config.toml
n_layer = 10
d_model = 256
n_head = 2
n_kv_head = 2
head_dim = 128
d_mlp = 1024
vocab_size = 1024
activation = "swiglu"
norm = "rmsnorm"
norm_place = "pre"
norm_eps = 1e-05
positions = "learned+rope"
rope_base = 10000.0
rope_fraction = 1.0
qk_norm = true
attn_scale = 0.0884
bias = "none"
tie_embeddings = false
parallel_block = false
init = "uniform"
init_std_qkv = 0.0147
init_std_o = 0.00328
init_std_up = 0.0147
init_std_down = 0.00328
optimizer = "adam_variant"
lr = 0.00154
beta1 = 0.9
beta2 = 0.98
weight_decay = 0.063
lr_head = 0.00517
warmup_steps = 262
schedule = "wsd"
decay_fraction = 0.691
decay_shape = "linear"
final_lr_fraction = 0.0
batch_tokens = [32768, 65536]
seq_len = 1024
doc_mask = true
train_tokens = 720300000
steps = 15135
dataset = "wikipedia_en"
Each number is 128 + 24 x the weight over its row's rms, rounded and kept within 0 to 255. Layers, rows and columns count from 0. The size above them is the row's rms in percent of the matrix's.

# layer 2 MLP up, 1024x256, rms 0.109, rows 430-438, columns 0-127
size [101 102 105 100 103 102  96 101 104]
[[113 149 112  59 169 150 133 167 123 163 132 109 155  91 185 139 137 131 180 130 123 124 125  84 117 128 106 115 152 151 156 106 100  82 139 144 130 132 115  81 126 129 133 153 132 100  99 148 138 105 167 122 140  95 105 176 125  92 149 126 123 139 140 131 127 128 125 122 120  97  99 153 130 139 124 107 113 124 146 105  96 136 129 141 132 161 129 147 115 149 175 112 117 177 161 140 119 125  84 150 138 106 139 173 143 130 127  96 158  93 116 129 121 101 129 113 122 126 120 152 134 165 131 135 123 145  94 151]
 [161 134 119 145  92  99 125 122 122 122 120 103 136 118 173 140  91 105 153 126 122 114 168  72 102 101 175 110 140 106 111 165  69  97 133 128 112 107 105 106 149 100 128 121  93 153  93 127  97 115 158 119 142 170 156 125 119 122 135 154 100 160 110 135 143 145 136 136 108 132  94 130 144 130 118 118 129 128 114  92 105 151  94 132 139 128 135 166 141 135 178 112  80 100 119 144 145 116 120 107 154 104 145 177  93 142 144  79 150 179 109 116  98 136  94 120 144 108 129 136 102 114 142 151  94 153 122 119]
 [129 103 122 135 116 136 128  91  76 141 139 143 120 106 125 146 180 144 111 105 141 104 127 156 150 120 134 128 134 104 121 130 118 155 142  84  92 149  75 149 111 186 125 149 136 112 170 146  96 161 104 140 111 107 154 112 123 153 101 128 135 113 128 108 125 114 163 135 159 129  97 106 112 153 136  87 126 112  91 165 125 129 127  84 118 149 105  90 151 133 129 151 112 100 117 110 143 105 127 150 126 144 142 132 132 113 143 145 132 128 139 118 148 175 128 138 144 108 122 122 107 113 139  73 119 122 133 137]
 [162 122 137 108 144 101 140 129 142 129 137 120 158 102 170 145 115 139 110 173 115 137 149 143 119 146 136  91  93  99 145 116 123 123 133 118 125 124 138 151 125 117 162 104 124 144 145 115 143 113  95 140 118 138 145 118 163 172 108 104 150 144  85  80 144 131 128  60 154  71 109 139 132 145 139 131  80 158 139 142 120 169 121 153 147 100 158 140 126 105 133 137 127 135 108 165 120 154 107 115 169  98 118 140 142 119 112 140 123 115  80 134 110 110 134  76 126 163 119 155 159 147 130 148 150 126 103 110]
 [143 150 123 147  97 172 149 135 137 113 138 116 143 189 120  97 119 140 112 159 126 126  94 121 118  86 108 143  98  97 173 108 124 129 140 155 118 156 135 109  93  97 139 117 121 174 130 136 123 111 116 151 136 136 121 128 113 127  90  65 174 146 114  81 129 191 117 123 121 130 135 123 127 129 140 119 118 164  99 148  98 116 105 101 148 123 143 155 148 125 112 174 146 133 130 119 117 129  82 121  92 136 112 108  90 144 138 124 102 145 141 145 132 140 111  92 115 155 138 117 132 108 149 114  70 104 136 132]
 [151 156 157 157 155 125 151 103 107 176 127 125 111 123 131 129 124 141 142 155 130 125 157 122 141 128  88 104 119 127 125 165 164 118 103 165  99 133 136 115 147 135 132 142  95 149 129  83 156 122 196 158 126 107  76 121 161 148 111 138 142 118 106 117 133 128 104 129  97 150  73 128 163 153 150 155 106  98  80 121 126 117 114 147 140 151 104  83 106 115 125  94 189 154 113 101 124 129 176 105 181 165 109 117 118 133 110 136 129 145  64  98 124  88 113 158 124 129 143 130 115  88 113 138 148 153  94 126]
 [155 124 118 120 162 140 162  92 117 146  97 146 115 133 182 110 112 118 129 139 135  86  86 116 103 136 104  93 114 140  82 168 117 118 141 132 111  81 113 115 129 114 112 128 114 111 140 130 124 134 130 157 103 151 112  85 158 142 152 135 149 161 137 127 126  79 174 159 163 170 146 104 124 137 190 144 151 152 128 109 111  76 139 134 116 153 133  81 120 134  96 144 102 111 144 112 149 145 153 105 137 174 136  67 103  90 112  66 132 138 132 117 117 132  72 155 156 138 115 135 128 129 131 127 157 133 130 120]
 [178 129  96 135 138 152 118 125  99 115 103 113 118  97 118  85 144 118 143 121 138 148 171  99 132 136 155 100 134 107 118 111 159 118 121 138  97 164 120 141 128 111 136 188 101 126 118 111 108 123  80 112 116  92 104 102 137 155 130 106 120 114 116 107 137 110 142 115 107 158 159 163 121  98 127 158 138 141 127 146 140 140 152 101 162 117 142 130 147 157 123 101 118 114  87 133 132 152  89 170 132 112 148 111 110  88  90 107 141 154 116 136  77 161 135 141 139 108 121 107 119 122 115 116 134 126 100 138]
 [120 144  96 121 120  81 141 159 147 105 139 144 128 162 112 161 117  98 110  74 134 145 141 125 156 108 113 123 145 161 130 138 136 128 123 187 149 122 209 145 134 117 149 155 132 134 102 119 116 116 109  98 136  92 133 113 147 110 105 139 123 149 142 138 111 125  98 152 114 147 130 131 119 125 122 106  92 193 139 131 101 163  35 152 129  78 112 117 111 152 155 103 102 128 114 155 147 127 146 136 107 117 146 108 132 175 128 146 125 156 166 136 172 117 152 110 118 139 127 149  88 122 132 111  67 117 103 128]]
# layer 2 MLP down (transposed), 1024x256, rms 0.115, rows 430-437, columns 0-127
size [103 103  96 103  99  97  97  99]
[[125 105 110 186 118 120  87 116 142 126 125 106 164 126 111 157  90  91  87 119 140 115  97 109 116 144 146 136  99 118 112 116 150 159  91  86 116 182 123 117  60  96 131 117 138 176  99 134 141 138 115 180 132 134 174 127 122 181  78 125  99 136 148 128 100 106 143 133 135 132 144 123 212 183  74 129 110 122 100 164 107 114 123 145 133 126 180 170 117 124 130 143 147 131 111 137 109 139 107 113 175 117 121  97 164 117 128 120 104 155 129 109 114 170 154 131 139 143 145 118 160 113 104 127 133 128 143 191]
 [144 108 132 151 109 142 123 129 124 138 137 145 148 148 140 156 108 135 147  91 137 116 118 107 140 125 138  99 114 126 123 102 138 156 125 104 168 135 153 112 130 129 114 112 147 109 124 173  96 130 133 147 226  96  93 126 134 126 149  99 135 153 156 120 129 114 160 148 116 144 143 157 137 106 133 133 111 146 123 125 138 146 176 109  70 110 122  98 118 156 125 127 104 113 114 139 154 121 114 108 130 141 117 115  94 118 161 133 153  96 157 151 146 121  97 130  99  93 112 114 116 114 198  50 185 149 104  92]
 [124 130 117 132 103 136 123 117 139 133 131 139 133 136 131 149  90 128  93 119 177 155 148 146 158 112 135 135 147 122 125 119 147 165 108 173 114 127 167 122 136 143 131 125 124 165 117 129  74  88  96 126 110 146  86 127 128 203 137 125  87  91 175 134 131 134 147 100 143 110 136 152  89 123 122 143 139 116 148  94 140 152 141 140 109 112 146 131 126 122 128  61  79  98  97 119 126 113 126 130 114 124 215  97 129 114 120 123 107 146  89 121 142  81 104 133 133 137 127 101  92 116 108 153 157 143 135 142]
 [113  86 105 131 116 107 146 124 135 163  95 105 161 137 134 170 156 102 117 116  96 123 153 137 127 138  61 178 121  89 145 164 115 115 103 133 137  96 135 141 103  98  88 102 129 103 122 112 174 142 107  97 160 100 105 124 127 144 101 106 147 149 146  86 102 115 121 121 158 113 150  96 138  96 127 136 111 119 172 111 169 147 147 127 166 109 105 128 157 125 156 140 120 139 119 144 102 132 152  88 115 130 106 112 161 125 104 174 136 154 120 129  75 133 132 161 142 127 121 141 134 111  48 125 104 120 160  92]
 [174 122 125 128 127 160 126  91 146 116 180 149 131 175 120 113 128 168 106 116 106  80 124  97  92 191 134 138 120 157 125 170 115 124 103 134 137  77 160 131  91 101 122 115 117 148 122 120 139 130 120 127 181 130 129  83 167 152 121  98  86 166 106 103  97 143 142 143 117 147 153 150 111 130 103 128 151 125 141 141 135 166 119 145 106 100  84 153 138 125 135 133 119 133 143  94  90 113 136  65 139 134  94 116 132  75 124 109 100 111 142 112 123  97 133 129 135 116 127 109 121 134 192 139 110 119  81 124]
 [145 111 113 147 126 119 136 103 167 132 159 121 128 140 102  81  87 141 136 158 138 173 133  91  87 109 112  86 126 110 108 172  97  80  76 121 104 114 111 137 156 133 129 132  94 120 145 144 119 133 115 133 125 138 117 145 106 131 104 121 135 130 123 135 111 154 113 143 132 157 182 138 104 117 108 150  99  96 167 126 156 105  72 155 122 122  84 126 137 115 146 117 142 116  99 130 113 151 177 119 102 172 116 175  95 131  84 144 107 139 148 132 133 118 122 170 144 134 147 156 135 106 167 157 143  67 104  89]
 [143  89 133 125 112  84 131  97 161 137 116 188 122 104 131 123  85 163 110 156 113 101 122 149 124 146 135  87 146 116 166 109 124 149 177 155 146 134 126 111 161 157 124 135 131 104 145 186  94 101 118 130 227 140 105 154  95 126 101 130 133 157 138 142 106 125 116 103  91 137 124 112 115 105 131 156 136  75  94 136 156 112 134 136 160 143 122 152 153 121 176 112 141 120  94 149 120 139 134 143 139 143 131 104 128 119 136 149 167 153 111 113 149  88 127 132 107 124 135 121 117  87  39 116 121 116 126  95]
 [129 129  81 116 129 148 133  99 134 151 163 129 122 115  92  87 160 133 109 137 127  94 123 129 113 121 119 137 121  86 135 142 113 170 125  59 151 153 113 142  97 118 156 156 150 170 136  79 127 142 138  93 129  84 157 126 111 140 117 113 153 123 113 147 135 125 154  81 137 128 150  74 134 121 114 149 123 137 128 112 138 147 106 166 157 160 133 131 109 137  85  93 136 134  97 114 141  88  98 130 114 127 135 126 114 111 120 113  83 146 107 154 152 154 102  91 132 132 184 151 132 113 147 155 147 127 157  65]]
# layer 2 MLP gate, 1024x256, rms 0.113, rows 431-438, columns 0-127
size [102 100 104  98  99  98  99 104]
[[129 122 115 101 119 172 104  97 114 128 132 110 134 119 140 163 147 112 141 142 101 123 130 162 144 160 143 100 119 124  89 178 140  94 155 132 142 139 163 107 134 106  87 144  77 161 128 112 120  94 101 123 125 133 152 155  97 109 119  97 137 139  92  97 116 162 128  48 172 126  92 122 127 114  89 128 145 132 118 124 144 104 161 143 103  61 139 167 123 121 149  92 150 138 121 126 154  99 103 124  69 115 115 164 123  77 145 132 104 100 119 138 136 131 147 148 155 165 155 121 140 140 104 120  98 133 129 141]
 [120 108 115 142 129 115 147 167 139 168  99 120 115 142 130 134 103 128 127 136 158 119 130 160 166 149 170 112  93 121 126 111 170 112 131 140 121 115 139 111 117 144 151 110 112 131  99 140 125 144 100 152 122 142 107 159 106 102 113  89  97  82 151 100 139 137 101 133  98 137 122 158 112 150 135 144 123 125 159 147 170 137 163 104 138 105 140 145 130 115 172 123 129 113 109 121 151  90 133  94 153  91 137 117 134 116 104 142 139 102 118 141 120 110 112 108 137 121 159 128 148  98 126 133 197 150  98 142]
 [106 150 110 101 143 131 145 147 151  96 127 121 121  78 111  72 161 139 128 128 120 174 101 139 103 136 134 139 139 147 121 134  88 124 164 121 118 142 156 128 136 114 125 113 179 129 128 158 153 146 117 134 124  92 150  74  81 156 114 150 153  66 105 109  78 137 112 115 161 132 167 162 131 117 120 177 130 133  92  98 127 144 184 145 129 130 156 164 193 189 133 109  85 105 100 101 114 129 114 147 134 115 120 130 152  74  99 109 119  91 124 143 103 110  78 136 143 114 115 118 138 128 131 127 120 137 160 118]
 [117 129 108 157  81  99 174 117 119 122 110 122  93 131 133 135 113 106  82 136 150  77 107 145 145 120 156 122 130 148 136 117 146 111 167 149 188 147 219 154  81 124 127  98 164 181  86  98 119 107 107 143 138 156 153 159 138 150 114 142 127 102 116 118  69 139 171 120 123 124 137 155 101 107 159 154 161 138 125 140  66 109 138 121 151 137 128 125 175 105 155 115  83 132 150 126 136 109 135  96 136 111 112 111 104 112 165 131 149 134 155 161 144 105 104 156 137 141 116 118 138 124 127 127 121 118  73 141]
 [126 118 163 123 128 145 132 165 131 146 136 123 110 102 101 148 155 113 162 108 138 106 127 118 123  57 143  97 107 112 114 127  98 150 169 129 138 180 180 127 143 149 155 121 104 131  96  98 138 166 139 160 139 138 144  99 127  99 125 117 142 136 103 133 140 142 101  85 128  94 109 124 142 161 127 158  93 101 111 118 130 103 109 120 113 130 130 144 115 134 132 150 113 181 108 121  97 125 170 117 147 145 123 124 104 103 125 135 124 131 161 129 137 107 115  75 138  92 142  98 143 131 137  90 170 112 108 145]
 [129 124 123 129 194 170 155 154 160 126 121 131  96 161 119 135 117 153  98  89 123 164 150 169 108 137 134 168 130 158 121  94 150 152 137 156 128 141 154 103 126 148 141 171 162 149 121 104 115 173 129 105 110 131 167 158  95  52  93 142  70 114 101  93  91 156 100 141 135 139 162 109 142 122 139 128 147 132 127 133 164 146 148  84 119 100 127 119 107 144 150 153 171 152  94 106 165 130 130 121 115 111 107 168 123 155 142 152 138 137 176 173 105 141 115 121  95 103 139 159  90 103 117 101 108 142  87 129]
 [145 127 130 148 144 148 136 136 169 125 110 143 153 103 157 102 148 153 155 166 138 119 168 147 157  96 139 144 141 129 155  86 166 130 122 125 108 144 140 111 131  84 144 125 133 120 142 111 149 107 130 157 113 168 107 122 118 155  78 102 151 140 132 104 134 148  98 135 176 128 154 134 112 128 137 143 151 103 141 133 176 150 124 118 150 189 140 137  79 129 156 123 126 137 114  80  81 173 158 123 154 104 121  98 113 129  91 101 141 143 126 153 109 126 137 119 147  74 128  84 125  90 125 111 126 109 141 127]
 [124  86  84 116 102 100 140 142 158 166 131 157 121 129 149 108 126 146 141 162 172 142 158 113  89 127 118  89 169 126  84 110 151 141 116 149 136 103 131 118 109 136 105 111 140 169 156  89 143 139 114 102 105 145 142 105 120 156 110 109 107 121 110 143 154  60  87 109 144 131 143 111 125 147 119 136 153 137 134 165 167 137 103 114 120 170 101 144 109 118 176 127 110 153 143 101 139 117 134 101 138 115 158 128 144 117 194 134 130 127 114 104 172 114 183 130  95 129 136 104 166 121 123 113 142 160 121 138]]